config.toml
init_std_qkv = 0.0361
init_std_o = 0.00901
dataset = "wikipedia_en"
Each number is 128 + 32 x the weight over its row's rms, rounded and kept within 0 to 255. Layers, rows and columns count from 0. The size above them is the row's rms in percent of the matrix's.

# layer 4 MLP down (transposed), 768x192, rms 0.108, rows 339-374, columns 96-191
size [ 98  98 106 111 100  94 104 105 101  97  99 108  96 104  95  93 100  98  98 108  99 114  99  99 113 102 106 100  97  95 113  93 103  94 106 100]
[[123 124 122 110  81  97 115 198 120 121 134 165 142 116 105 196 157  71 118 112 153 135 175 109 127 198 135 118 159 118 114  61 171 138 175 142  97 139  84  85 121  77 161 101 111 130 103 140  97 221 112 157 100 127 176  91  84 139 139 105 124  88 164 141 106 133 113 122 129 172 146 109 116 124 164 107 192 101 151  94 117 101  13 129 115  78 195 132 101 216 109 134 131 137 156 139]
 [122 114 114 163 153 122 106 105 115 115 138 171 110 182 135 168 149 178  67  39 113  96  67 165 134 132 123 108 117 110 156 108  99 108 162 107 131  92 122  69  93  98  87 151 171 104  91 131  97  75 128  82 147 168 139  96 139 155 117 141 108 156  93 128  62  77 151 162 115 160  79 122 132  92 110 119 132  87 104 160 203 122 155  78 185 141 144 144 171 136 152  56 144 140 137 120]
 [154 123 182 151  88 110 116 147 139 129 142 168 103 145 130 135  94 124 134 141 141 121 152 114 196 213 158 108 140 130 130 138 152 157 129 105 155  83 182 149  93 104 112  88 152 177 133 129 126 142 131  81 152 130 159  88 126  65 123 111 126 108  64  86 133 187 135 126 109 122 230 141 164 140  98 109 136 171 201 143 166 157 136 196 108 125 111  88 129 149  89 175 123  90 128  97]
 [171 157 142  88  90  86 107 134  95  76 177  41 133 111  75 105 125  86 101 118 107 115  94 122 161 155 105  95 167  66 160 130  74 162 104 114 174 117 132  84 141 173 123 118 112 201 121  97 133 157  80 118 140 135 102 123 172 158 121 172 140  95 146 133 153  80 121  93 104 147 129 112 111 102 142 153 165 188  81 119 123 142 125  68 102 113 144 139 120 121 161 124  95 109 133 148]
 [179  98 133 121  87  99 117 101 125 145 164 145  68  98  97  93 125 144 191 116 149 104  80 145 100 182 192  88 132 164 165 121 128 110 183 133  88  97 128 148 156 151 150 148 154 165 130 121 168 127  70 151 123 103 106 110 129 192 112  72  98  95 141 152  84  38  90 119 137 106 112 129 131 155 127  89 106 109 114 130 118 131 121 202 130  87 106 174 164  95 137 170 169  99 125 121]
 [113 176 110 150 113 148 146 155 186 118 133 160 141 106 150 111 142 157 133 140 113 167 126 114  24 172 119 171  80 169 120  76 215 116 180 160 124 176  78 129  78 175  90 104 159  93 148  37 114  89 163  74  81 108  70 119 137 121 102 173 149 168 168 146 116 118 102  82  99  61 157 148 160  79 134 138 150 138 143 123 197 117 140 176 121 131  88 139 133 136 136 121 157  97 149  51]
 [ 69 123  98 140 110  97 107  85 129 121 112 150 115 109  88 135 156  57 168 149  97 118 131  61  85 103 186 107 176 132 116  99 116 194 131 160 113  72 165  90 158 136  67 158 146 147 168 152 176 157 159 128 105 156 104 114  98 169  51 122 180 124 154 140 116 145 142 162 105 123  80 133 134 140 126 117 127 162 122 134 171 119 134  41 129 124 172 143 151  96 154 185 135 114 111 123]
 [128 191 113 127  98 172 151 171 154 149 109  66 161 126 115 160 121 127 122 111 111 128 134 148 123 138 124 125 155 164 170 131 114 122 131 152  77 159  83  67 163 154 111 131 132 217 125  87 136  99 179 112 109 101 119 137 131 152  87 142 121  98 101  90 131 100 114  65 104 111 133 133  90 135  76  61  96  86 151 109 127 138 152 130 102 106 140 141  62 110 116 187 113 108 143  66]
 [ 83 142 115 123  79 149 158 127 138 157  75  93 119  91 163 188  90 142 124 190  96 100 139  98 155  86  85 167 109  98 136 174  60 128 105 153 150 146 105  86 144 142 142 135 120 112 105 132  87 144 164 118 118 115 129 127 103 126  99  92 113 122 123 118 120 159 133 110 135  84 119 109 121  66  91 175 146 150  45 109 118 174 133  91 111 144  92 120 136  62  92 203  81 157 140 193]
 [108 184 127 135  87 133 144 174  92 120 129 116 124 132  97 210 104  96 164 118 135 138 194 156 161 117 103 128 153 110  94 111 128 167 179 166 150  88 125 138 131  90 136 147  96 147 141 123  74 118 116 126 139 193  99  72 143 151  90 112  98 182 151 162 192 102 142 114 168 143  77 117 149 161 144 129 112 120 137 107 126 206 170 146 126  93 103  99 174 136  67  99 115 102 161  98]
 [ 99 101  95  98  16 159 103 140 120 178 177  70 168 114 110 157 129 125 118  95 102  95 138 105 201 189  81 158 154 132  75 116 139 113 101 110 123 163 103 176 106 162  95 136 165 149 101 103 135 150  80 111 165  85 116 125 124 147  92  48 117  96 154  86 165 122 153 131 118 142 144 151 156 144 189 155 141  81 136  78 115 105 175 125 120 158 121 134 107  77 147  96  53 113 118  84]
 [140 170 102 123 106 162 103 157 126 158 125 132  77 161 134 168 132 147 167 151 156  91  98  79  73 154 150 123 124 163  78 164 134 151 168 122 123  89 154 107 123 156 133 103 148 130 112 131  84 183 159 116 135 144 171 151 132  98  35  81 121 118 136 108 161 138 108 120 134  57 165 128 141  76 151 154 133 125 153 133 116 181  89 131 161 146 138  97 120 137 104 127 161 102 132 133]
 [170 110 103 146 126 115 146 112 133 117  95 141 119 143 129 126  72  97 135 120 173  58 156 117  98 159 126 138 138  75 152  55 146 114 100 107  87 182 118 173 143 155 191 169  67 157  95 110 157 185  78 136 138 109  73 130 116 125  97 122  36 143  96 162 145  69 104 166 144 109 156 162 194 143 162 135 145  68  85 104 124 185 112  87 126 171 147 146  91 148 171 157 158 102 107 152]
 [145 125  74 114 141 123 111 113 131 121  66 107 165  87 172 182 225 124 148 141 119 105 154 168 148 154  93 120 136 192 145 147  58  96  93 207 126 139 133 169  88 134 135 127 106 117 140 136 146 126  91 106 152 136 155 105 109 131  81 114 106  65 168 134 176  73 124 156 127 158 171 104  83 126 150 125  98 148 176 127 111 131 129 139 123 130 108 103 116 118 138 110 102 142 138  98]
 [116 145 132 150  54 119 140 115 131 117 163 128  76 177 116 169 191 162 172 138 134  60 167 182 165  66 120 135  77 119 157 107 147 136  87 125 109 150  97 160  61 134 126 119 124 105 109 173 169 177 143  98 178 121  85  97 191 202 180 115  97 152 145 106 100 155 136  85 185 148  77  94  97 102 128 108 109 146 129 163 122 135 156 115 152 152  68 169 171 141 141  68 125 174 167 148]
 [147 171 126 115 156 155 179 110 101 179  85 111 179 162 129 142  94 144 136 117  65 100 103  82 156 166 141 118  96  56  94 126 128 116 132 155  81  98 123 117 103 132 155 103 102  87 155 149 114 175 144 167 114 134 102 103 133  89 181 148 115  95 186 169 135 141 122 113  82 155  65 111 100 143  90 161 109 150 117 168 136 101 113 109 156 148 190 137 138 139  94 105 119 183 156 117]
 [156 137 155  96 151  73 127 145 138  93 118 132 165 123 166 130  98 155 153 104 101 158 108 118 176 130 151 184 172 157 137 129 158 130 142 127 146 136 152 125  87  59  99  89 101 133 108 149 195 151 165  89 122 196  92  96 113 113  77 136 113 194 126  77 106 103 125 118 138 118  90 131  93 134 145 174 184  81 164 131 164 140 111 125 162 101 108 136 122 127  93 145 153 144 119  86]
 [177 149 143 157 120  45  97 107  84 148 120 113 111 101  60 128 183 129 174 170 100 112 139 166 142 146  71  90 104 139 177 145 139  80 108 141 112 207 142  95 154  72 149 164 128 154 122  50 102 118 150 159  77 153 152 187 135 122 138 131  71 186  80 150 105 128 147  86 126  51  82 143 137 142 165 186 106 145 105 155 182  85 100 158 116 153 124  56 147 113 169 169  78 137 180 100]
 [ 99 154 115 119 122 132  12 136  64 113 108 129 163 124 120 113 112  88  90  74 150 112 132 175 122 186 128 131 117  78 131 135 122 167 105 126 185 100 105  52  98 107 134  92 118 140 151 184 150  70 104 107 130 176 197 174 115 118 123 116 101 102 125  74 128 129 132  88 111  92 183 126 149 141  98 140 123 101 178 169  86 158  72  81 130 130  54 151  88  75 139  56 176 112 164 159]
 [142 128 148  99 139  94 114 137 124  62 154 133 156 109  85 171  73 122 134 150 145 169 120 101  96 130 172 147 136 126 130 131 179  90 103 155  77 185 121 133  85  95 151 135 104 151 174 113 157 149 130 122 154 135 169  78 215 141 116 192 135 176 164  72 102 148 142 142 130 135 133 176 102  74 172  83  93 121 119 114 102 127 161 154 131  70 165 114 106 157 151 118 117  82 132 172]
 [104 158 152 107  84  88 231 145 174 135 200 140  63 188  70 133  63 134 107  35 196  97 105  87 153 158 129 118 100 177 131  81 101 117 147 125  81 156 122 147 126  83  68 103 148  44  96 161 143 122 112 119 156 101 141 138 135 124 136 139 131 126 186 157 103 111 140 112  98 117 139 179 175  81 133 101  82 114 104 122 167 157 127 108 106 101 103 110 192 122  82 149 106 117 128 125]
 [116 121 147  64 166 124 180 146  87 155 149 120  62 152 138 164 101 147 143 155 174 138  81 192 103 135 129 140  69 147 180  78 148 143 117 144 191 140  92  88 184 123 133 154 163 112 192 145 106  88 155 135 102 147 171  91 104 205 121 143  93 132 131 163  70 142 139 107 173 175 118  75 184 126 136 118  93  97 138 104 202 124 102 140  99 126 105 197 156 135 143 140 116 121 158 132]
 [107 136 103 141 121  59  99 117 142 122 120 114  45 137 145 150 147 125 143 181 117 112 168 148 133 159  97 116 165 136 163 125  86 107 133  96 168 125  74 129 144 135 131 118 140 116 108 144 151 127 133 141 165 110  79 122 104 197 118 143 114 108  88 118 106 101 159 116  99 117 104 127 138 153 128 111  76 100 139 124 123 134  84  95 126 134 139 101 171  82 131 112 118 127 153 153]
 [167 132  84 125 111 146 126 134 113 145 142 115 168 169  89 157 130 178 153 102 122  94 180  77 159 140 156 156 179 150 149 119  96 112 118 136 142 178 102  76 157 159 184 173 130 116  83 145  93 131 134  89 111 127 107 179 166 104 152  96 151 105 174 184 170  91 191 153  90 126 170 141 143 133 147 173 102 109 190 126  79 155 128 114 119  93  74 152 102 108 100 157 146  72 159 154]
 [139 120 158  75 147 140 178 123 203 128 159  66 156 166 107  86 196 165 182 128 145 113 144 147 192 138  92 163 164 128 159 161 109 154 111  81 216 107  90 160 119  91 112 134 164 186 131  57 114 158 166  86 124 165  95 105 140 110 143 103  82  84 129 125 121 127 138 141  83  98 229  97 152 151 104 116 140 121 139 106  93 100  44 139 114 148 165 116 116 136 125  83 139 137 135 130]
 [180 100 162 121 149 158 121 161  93 120 148 153 139 106 118 179 153  74 144 119 124 129  87  93  79 107 169 102 127 129  93 146 150 136 137 119  94 118 191 163 168  92  76 168 134 114 166 181 147 138  95 141 160 152 147 100 128  64 123  82 110 175  94  89 185  89 170 149 118 142  75  67 138 172 175 105 129 171 139 137 122 139 140 127 139 140 121 150 147 201 137 157 141 142 113 120]
 [167 170 115 105 168 136 142 168  89 134 146 117  76 137 115  78 115  56 154 144 195 184 109  74 139 108 158 183 197 148 153 124 131  87  96 125 119 141 103  95  78 144 134  80 159 138  88 208 201 113 101 106 107 135  98 168 106 204 131 118 136 122 172 129 204  72  90 174 103 136 127  96 116 147 155 109 107 129 208  84  80 120 118 131 153 102 102 171 164 117 107 129 126 133 149 135]
 [ 95 127 141 126 141 112 144 103 125 116 100 128  79 135 200 100 116 101  66 144 153 123 108 102  72  68 161 151 138 112 140 150 148  56  90 112 119  93 100 120 143 142 154  98 173 178  78 182 145 113 158 151 158 114 186 165 103 115 135 145 133  86 106 127 102 125 134  73 141 102 107  76 122 145 132 114 111  83 151 140 117 149 186 127 118 184 107 116 133 138 181 113 149 122 160 127]
 [131 178 126 106 140 128 121  65 104 112  82 115 139  99 124 163  90  97 138 127 117 141 115 122 147  92  95  92 106 103 144 150 110 118 128 142 100 224 111 164 153 179 104 101  76 160 164 124  52 150 123 100 101 190 116 132 113 165 121 151 102 137 177 141  94  91 122 178 125 149  98 126 106 138 174  88  75  71 157 153  95  88 143 131  98 136 122  84 126  72 161  96 167 144 125 155]
 [119  93 135 129  95 110 255  84  95 150 162 144 150 152 137 120 149 144  81 147 146 110 197 136 129 153 184 112 185 138 174 102 153 155 110  88 134 116  86 163 125 130 138 109 211 142  86 106 137  93 196 120 135 137  99 150 122  88  85 137 168 137  93 114 103 125 102 153 139 173 160 150  78 141 110 133 139  97 109 109  96 136  86 159 121  95  88 164 147 140 148  95 127  89 110 144]
 [157 174  72 116 153  86 128 158 108 126 134  66 240 161 131 148  99 135 130  61 127 168  74  82 169 152  95 125 166 150 167 136 168  83  91 108 102 176 130 103  94 119  52 116 124  97 187  95 139 114 134 142 104 118 159 130 165 164 119 142 100  97 170  61 166 135 113 109 137 147 132 164  81 157 143 130 151 166 146 148 114  93 128 128 119  65 140 107 132 131 133  95 117 136 171  93]
 [ 95 159 141 172 151 170  79 165 127  95 128 150 114 158 139  91 132 115 134  58  95 121 134 129 176 159  80  84 140 175 106 120 103 165 104  80  78 169 121 135 104 147 104 174  93 178 148 100  83 127 114 160 219 100 145 128 148 137 117 169 172 128 128  89 115 153 141 190 145 136 145 189  95 143 114 146 184 167 129 150 124 126 109 132  95 141 129 120 101 168  68  79 140 139 169 136]
 [135  80 113 130 147 145 123 100 101  94 103 172 181 111 145 159 114 176 159 155 178 173 157 133 119 129 187 103 103 140 135  69 142 140 100 148 125 132 132 124 129 162 139 118 127 122 122 103 179 135  93 121 181 148 112 155 190 130  85  96 107 121 114 155 157 102 144 137  72  92  66 188 103 130 151  97 147 125 128 117 197 106 182  64 119 146 121  99 128  92 143  82 141 137 143 148]
 [146 129 157 161 118 168 194 207 141 107 123 123 134  79 145 105 126 163 126 119  95 115  74 148 103 136 166 117 145 157 154 100 152 125 116  80 133 184  90  76 137 167 143 134 125 121 105 104 103  76 107  74 114 128 190 156 138 159 142 158 162  88 138 131 106 156 120 113  93 161 175 139 139 152 111 125 138  79 123 155 161 167 195 130 145 145 221 129 106 103 137  92 163  99  75 107]
 [153  47  87  73 120 191 118 177  77 160 145 163  91 165 139 120 152  87 148 119 147 103  97 147  84 114 236 121 135 123 143 143 140 144 132 190 156 115 133 135 139 122 163 182  59 183  88 127  60 132  56 125 119 108 124  96 195  65 115 116 144 127  83 128 154 126 107 131 124 160 131 129 113 136 105 122 124 139 142  88 120 130 122 107 141 168 138 100 149 135 124  35 136 179 186 153]
 [116 132 104  78 141  60 118 102 128  69  66  46  71 119 146  91 155 112 155  96 109 123 122 160 102  78 118 164 187 120 150 148 118 158 155 157 117 104 102 142  82  73 156 191 102 156 108 150 117 172 148 107 102 168 153 160 129 138 110 138  87  70 144 152 135 115 152 127 107 138 126 169 128 179 150 146  90  70 133 147 112 179 141  81 163  48 138  93  52 100 129 171 147  93  98 120]]
# layer 4 MLP up, 768x192, rms 0.142, rows 340-375, columns 96-191
size [106 109 104  95  98 100 103  97 103 102 109  91 112 105 108 100  95 107 100  95 102 103  98 109 108 102 100  97  95 105  92  99 104 110  97  97]
[[ 79 106 106 118 128 101 133  84 130 128 139 131 140 144 171 102 113 108 156 145 181 121 168 136 116 116 132  85 199 125 120 196 136 143 139 148 190 129 171 128 105 149 104  71 136 177  99 189 167 119 166 150  74 152 128 159 124  82 110  95 174 115 141 120 156 188 132 152 145 135  74 102  80 185  96 139 149 163 112 109  85 121  82 124 193 146 166 141  83  86 115  90 143 106 157 178]
 [ 43 144 111 136 105 129 158 193 137 113 100 152 109 120 145 138 205 157  99  90  88 111 113 146 100 131 118 116 150 122 117  60  95 146 140 128 178 147 120 171 119 199 140 183 104 114 157 122  99  91  84 217 124 118 117  88 156 130 133 174 139 186  93 134 166 140 110 128 135 148 109 127 129 120 174 101  84  99 116 126 102 130  90 156  87  69  96 133 156 146  48 123 132 105 116  89]
 [112 123 147  93  97 128 126  94 142 113 104  75 146  98 108 128 124 169  97 140 192 103 104  85 144 132  74 120  93 167 159  88 130 131 148 118 161  99 157  75  97  70 203  99  72 113 111 144 113  88  94 161 149  83 103 130 140 151 200 154  84  59 108 124 138 123 161 145 216 134 162 154  70 126 113  90 128 106 173 152  69  84 130 125 127 145 104 106 117 170 103 112 134 111  46 113]
 [ 91 136 105 134 114 196 104 106  65 107 121 138 133 124 102 102 162 151 119 113 138 169  65 166  82  54 114 120 182 112 124 150  90 101 123 135 160 109 137 179  88 112  94 141 146 127 102 124 138 188 163 133 104  91  66 154  15  89 127 159  77 151 108 108 185  61  91 103 161 190 113 112 129 123 130 144 123 151 142 199 110 104 131 200 145  81 161 108 108 175 144 106 103 203  91  90]
 [110 171  66 109 118 185 101  81 179 108 156  86  61 148 166 106 148 128  92  91 126 123 117 124 179 169 119 174 139 151 113 205  94 151  96 144 144 185 112 160 127  95 157 173 117 121  77 140 162 115 136 199 125 153  66 166 103 175 222  93  92 134 137 134 125 107 123 102 130  59  87  74  80  99 169  56 120 144  99 122 141  64  92  99 162 153 101  96 110 112 106 154 157 130 161 154]
 [140 144  83 165  93 154 169 136  78 113 154 192 155 125 101 128 144 107  83 128 164 124  64 165 114 140 143 106 170 133 107 123 140 160  94  42 135 150 119  71 170 130 150 156 109 114 126 118  74 141  78  85 112 114 157 136 157 176 105 143 109 156 104 105 123 112 140 137  61 129  85  83 142 125  88 124 170  92  84 137 130 124 126  90 147 155 110 121 119  80 119 104  85  93 140 157]
 [ 84 122 130  68 128  91 129 110  95 139 103 104 133 108 129 154 139 111 100 167 150 128  79 189 103 135 137 154 162 150 121 149 106 137 124  75 114  40 138 146  92 168 123  78 105 168 122 146 102 141 106 135 114 102 110 130 110  79 168  46 193  69 118 147  90 146  98 104 120 134 140 139  71 105 100 132 160 126 114 120 163 104  98 113 137 203 131  95 168  79 111 139 112 120 163 140]
 [126 133 182 183 180  96  69  89 180 142 165 161 140 156 110 132 168  70 116 145  89 170 126 114  94 131 145 116 127 189 114 130 139 129  79 144 130 168 158 113 169 143 149 115  87  85  91 131 206 158 104  40 132 141  91  84 168 170 155 180 129 109 140 143 137 101 145 162  72 140 132 129 109 164  24 172  83 135  46 142 105 140  98  77 131 153 134 127 134 108 130  90 167 107 138 150]
 [146 130 126 136 105 119 141 165 101 182  94 138 176 163 111 136  85 124 134 121  79 161 123 111 107 130 168 108 139 130 125 113 132  74 103 148 116 116 143 176 175  72 150 152 102  83 124 155  98 113 133 152  99 117  76  83  29  86 172 152 143 137 160 174 155 139  30 130 113 132 147 133  78 139  74 111 157 120  70 168 168 119 185 104 116 143 124 163 124  43 188 166 141 133 141  93]
 [115 157 129 124 116 127  74 145 158 170  90 154 132 126 167 159 126 124 142 184  87 122  69 138 112  81 141  85 151  72  91 112 106 115 115  89 165 146  66  97 158 142 109 117 112 115 151  89 156 106 174 133 106 107 174 133 117 132 205 177 154 150  53  91 107 182 112 126 129 130  69 138 135 127 170  73 186 184  96 148 160 108 162 138 171 115 191  96 107 184 117  90 135 144  62 129]
 [155 120 164 111 140 152 156 155 206 127  62 157  56 152 107 126 124  77  60 151 103 173 142  95 100 192 108 127  99 118 131 143 154  59 148 107 126 124 148 122  80  97 128 137 163  87  80 135 131 149 173 109 134 174 102 140  96 130 128  76 148 114 135 192 131 122 144 146  90 179 128 121 164 111 144  83 157 175 155 110 187 110 106 167 117 166 169 103 168 149  98 158 147 137 114 142]
 [ 41  80  85 144 115 130 161  75 148 130 112 145 135  98  68 126 112 162 153 109 141 129 147 135 140 138 185 137 133 164 103 183 130 171 160 125 189 148 122 116 168 173  95 153 108 114 146 114 111 126 112 145 119  85 134 110 106 165  87  98 169 144 120 127 113 214 151  87 177 142  92 110 113  97 191 117 100 128 125 114 171  77 141 139 150 122 163  66 170 134  79 107 127 116 136 102]
 [ 83  94 149 134 127 126 107 129 116  85 110 121  70 100 130 113 176 156 108 140 130 111 165  88  96 111 187 147  91 160  66 111  93 131 131  64 110 168 112  90 101 187 165 115 161 153 162 109  48  93 116 163 128 140 163  69 128 143 124 134 162 107  98 108  97 182  89 123  94 138  96 170 117 114 152 111 121 148  53 123 115 159 125 143 129 149 119 139 105 128 125 163 151 100 142 103]
 [159 115 106 103 108 126 133 133 155 127 127 144 157 112 121 140 135 151 103  99 126 173 182 163 142 161  92  92 182 212 161 117 131 100 153 169 179  49 117  79 154 147 148  76 133 127  98 123 112 164 142  68 133 111 157 144 141  66 140 157  89 145 120 166 129 130 170 125 105 130 189 147 117 108 158 147 144 121 140  80 124 133  59 132 134 121 142  69 181  84  94  49  45 186 148  43]
 [101 104 123  83 140  79 126 114  89 195 140  40 179 103 132 122 126 114 125 119 133 160 162 134  86 150 142 142 180 139 125 163 119  93 169  90 179 125 126 205 107 155  86 110 112 123 155 103 151 150 184 116 108 132 168 128  97 132 119 133 191 136 186 106 136 109 143 120 185  96 131 173 147 117 150 120 109 125 139  76 126 140 179 150 126 183  79 160  67 173 105 132  61 130 118 118]
 [177 136  95 152 133 159 150 113 152 103 218 115  71 130 172 118 143 157 127 134  76 138 114 151 117 138 156  87 155 172 143 164 136 146  99 119 119 123 125  87 159 108 111 137 126  95 147 103  93 113  95 107 111 124 139  66  77 135  70 174 122  97 245 179 119  85  67 118 161 123 146 131 111 149 120  83 163 164 156 136 107 125 117 162 107 127 127 172 116 124 115 151 104 171 108 139]
 [120 132 117 112 101 130 103  92 130 170  81 120 142 114 140 125 104 145 156 120 152 163 135 144 121 144  45  88  99  92 149 126 162 137 104 123 129  72  79 138 131 149 120 108 141 116 137 200 122 145  93  96  67 179 144 114 125  66 116 136 210 164 172 197  88 138 124  81 139 191 128  55 153 107 170  98  67 196 169 129 161 110 134 123  67  58  87 132 147  90 110 128 120 142 116 128]
 [122 147  96 146  95  58 211 151 153 122  68 123 100 124 146 106 140  53 146 105 141 159 111 107 147 175 176 166 126 125 169 122 130 148  97  73 151  77  88 112 201 152 175  75 149 112 112 119 115  67 146  72 131  99 128 136 188 135 130  95 126  86 106 140 122 143 111  97  72 147 123 122 137 126 193 114 166  96 163  84 193  46 132 164 162 113  89 170 105 145  64 103 130 182 127  90]
 [111 153 118 122  89  88  74  93  82 149 153 148 148 122 115 123 139 126 132 130 185 163 118 123 145  95 132 123 146 142 148 139  76 115 132  95  68  79 119 143 108 116 151 119 142 154 127 137 119 158 143 145 163 197  60 138 149  95 161 175 114  63 185 113 107 145 107  89 186 170 120 140 114 104 122 124 125  78 110  71  94 143 128 129 178 124 119 151 174 109 157 137 107 107 131 117]
 [165 116 109 141  95 122 201  76  78  90 146 161 107 201  96 103 168  97 137  97  94 129 103 189 134 173 180 126 127 139 118 130 140 104  97 159  45 151 114 147 140 126 111 113 111 155  96  75 130  95 132 115 120 115 103 140  89 103 172 119 127  97 126  90 119 151 152 112 126 135  72 142  90 148  87 129 117 130  37 124 184 134 145 109 133 161 158 120 147 117 131 128 201 147 126 159]
 [138 106 111 146 119  95 114 177 151 155 104 145  81 136  95  88  74 139 112  50  90  35 135 202 147  99 142  79 142 185 175 162 139 133 158 162 217 130  99  96 127 132 143  89  96 120 135 136 158 157 165 131 132 113 170  76 151  92 154 110 145 150 123 204 121 110 114 110 159 132 146 137 122 124 135 110 159  96 150  88 166 108 176 179 130 120 135 169  85 112 129  55  82 183 203 130]
 [103 205 147  80 114 133 122 146 117 151 151 112 171 174 128  92 122 126  97  85  75 122 166 126 155 129 124  53 175 123 185 127 112 152 153 126 163 150  83  82 107 118 123 184 158 122 116  38 116 148 142 115 131 171 184 137 155  19 106 117  72  98 147  95 121 131 162 120 160 168 104 112 104  84  79  66  84 152  87 163 124 121 142 147 144 171  71 153 134 168 102 107  89  92 136 148]
 [105  83 177 118  83 136 119 181 131 146 124 169 144 120 175  78 150 118 151 159  87 114 156 168  60 134 151 112 122 160 123  64 166 119  97 163  94 146 109 123 133 121 125 117 146 131 100 129 104 142 112 129 129 175 148  96  78 118 109 143 156 148  97 135  54 174 163  95  83  89 137  84 140 205 137 120 115  96 116 106 113 118  81 160 117 184 102 134 130 172 137 133 156  81 162  94]
 [120 152  81 168 151 175  97  76 131 155 166 165 200 128 142 139 148 123 128  74 149 145 148 108 113  77 201  91 186 180 149 148 138 112 104  89 131 148 110 167 123  91  71 135 136 162 110 171 118 107 133 134  56 146 177 135 144 155 117 147 150 137 173  77 169 127 121 105  53 193 158 132 146 166 134 134 126 101 125 143  92 120 137 107 144 129 144 146 153 125  95 183 173 116 170 139]
 [131  70 115  81 137 171 129 130 132 123 139  85 127 138 175 156 111 163  64 122 112 126  92 142 115 104 141 123 143 168 142  80 152 137 195 111 101 135 135 109 113 156 138 121 101 151 158 101 100 129 133 118 158 102 105 117 183 185 130  83  84 147 109 140 159 162  79  61 136 146 138 139 113 214 177 102 166  97 153  89 126  65  93 171 112 130 121 159 142  92 101  56  73 111  87 171]
 [108 112 154 107 136 123 134  89 164 162  89 115 170 131  65  56  77 110 135 134  79 182 179 160 215 111 172 131 133 124 111  58 124  76 124 189 156 123 168 112 176 117  98 107 122 156  86  57 162 149 124 160 187 158 103 107 110  68 121 169 147 145 138 104 138 133  94 126 148 170  84 119 129 128 102  91 107 131 103  92 111 113  73 146  99 161 111  85 107  48 119 138 117  90 204 144]
 [135 107 102  92 157 139 113 101 163 114 118  87 194 179 133 174 180 104 152 101 139  98  88 114 157 116 130 155 163 176 114 178 145 105 167 112 126 109  93 134 140 117 144 122  97 149 147 165 166 166 150 115 137  81 153 139 104 115 147 135 191 112 133 141 135  57 158 122  59 107 112 105 126 124 128 159 130  92 115 144 124 173 147 132 118 131  90 124 156  60 116 134 172 176 214 140]
 [100 116 121  81 107 107 183 177 119 166 178 119  94 142 144 143 157  65  83 135 173 137 152 160 133 117 116  99 136  81  99  29  70 179 125 139 167 120 174 133 109 198 109 133  97  95  86 156 127 153 152 120 119 108 111 121 166  77 170  99 150  97 148 142  90 118 154 156  77 127 162 125 113 106 155  74  90 195 151 178 124 130  92 117 125 126  92 177 151 144 204 139  87 150 147 130]
 [ 82 126  91 100 135 131 125 130 105 148  96 127 162 154 237 136 139 142 105  80 108 103 113 126 103 167 133 197 137 147  89  97 125 133 103 108 111 164 105 144 128  88 155 140  95 130 173 111 145 113 141 112 114 109  60 171  43 175 127 155 157 169 158  99 102 177 168 137 139 122 147  84 113  85  80 145 116 143 166 107 128 138 131 110 109 123 141 133 105  99 116 101 110  83 142 168]
 [ 94  86 148  98 116 102 111 116  85 161 112  78 112 115 166 113 154 133 140 146  81 130  93 158 177 111 145  90 113 147 112 117 130 155  85 150 152  47 141 112 172 158 125 150 116  72 167  92 162 117 156  92 155 122 142  87  82 185 125 239 154 177 182  71 127 141 130 129 125 215  68 131 152  68 117 108 111 150 140 141 145 147  96 115 101  92 133 140 122  99 116 117 176 138 131 174]
 [150 183 114 146  88 146 123 147  86 122 117 122  71 160 122  85 164 118 112  99 126  99 121  98 164 146 179 174 154 101 135 157 112  68 173 103  81 129 160 113 165 116 128 133 149 136 163 151  63 178 162 109 119  85 134 113  90 154  92  58 141 106  90 126 176 140 117  97  89 152 129 131 134 168 103 137 130 146 150 141 102 147 156  66  71 213 151 146 159 110 154 117 114 166 130 145]
 [142 105  81 161 135  96 170  68 112 120 154  54 140 165 158 102 171 112 141 122  85 138  94 108 178  97 110  97 159 135 136 116 119  97 105 128 121 184 100 132 181 136 107 171 136  80 124 133 156 148 151  88 153  98 142 132 110 140 117 121 105 136 193 152 106 134 121 105 138 109 100  75 104 124 146 134  61 147  91 125 112 114  51 135 118 145 103  73  76 172 123 140 173 160 105  68]
 [ 84 134 131 115 122  74 120  60 130 118  71 148 192 146 184 156 148  71 129 151 144 167 138  97 128 199 112 145 111 151 110 158  75 108  79 154 136 152 130  92 111 152 164 178 146 112 112 144 126 149  72 138  94 186 114 145 126 136 135 164 112 148 137 123 180  98 120 112  60  97 122 129 105  96 163 114 124 136 109  56 122 112 108 110 112 178 105 135 126 159  74 163 168 158 118 177]
 [151 165 138 157  55 108 164  82  77 113 142 137 141 170 142 129 107 146  85 147 128 102 119 164  79 148 142 105  83 149 111 101  96 160 173 160 140 126 137 102 111 127 143 135 115 179 128 177 130 120  99  70 100  70 165 109  68 163 131 128 195 151 135 174 145 174 125 125 148 116 152 169 134  73 156  51 133  90 148 153 145 129 135 151 136 191 133 126 125  86 126 137 153 135 157 109]
 [132 134 144 110 139 106 146 185 138 111 141  83 124 159 148 149  87 116 160 120  98 151  66 155  75 115 146  98 143 130 184 137 192  88 117  55 134 179 131  62 210 133 114 148  94 175 137 193 183 137 124 115 124 130 165 116 121  76 126 136 181 107 136  95 147 100 139 124  94 128 130 114  96 170 112 102 184 132 135 100 109 146 139 203 116 111  99  94 150 115  44  96 161 142  91 108]
 [160  82  64  96 156  89 164 127 113 148 135 130 110 160  87  77 130 170  96 134 135 146 131 123 153 132 148 125 132 187 122  98 140 130  92 154 125 163  79 105 182 137 208 101 115 143  70 119 154 165 107  79  91 131 103 167  69 109 135 138 154 124  73  72 107 141 137 172 127 157 141 191 107 130 116  91  81 113 152  90  97  73 174 143 160 115 127 110 128 147 154 107 104 171  98 106]]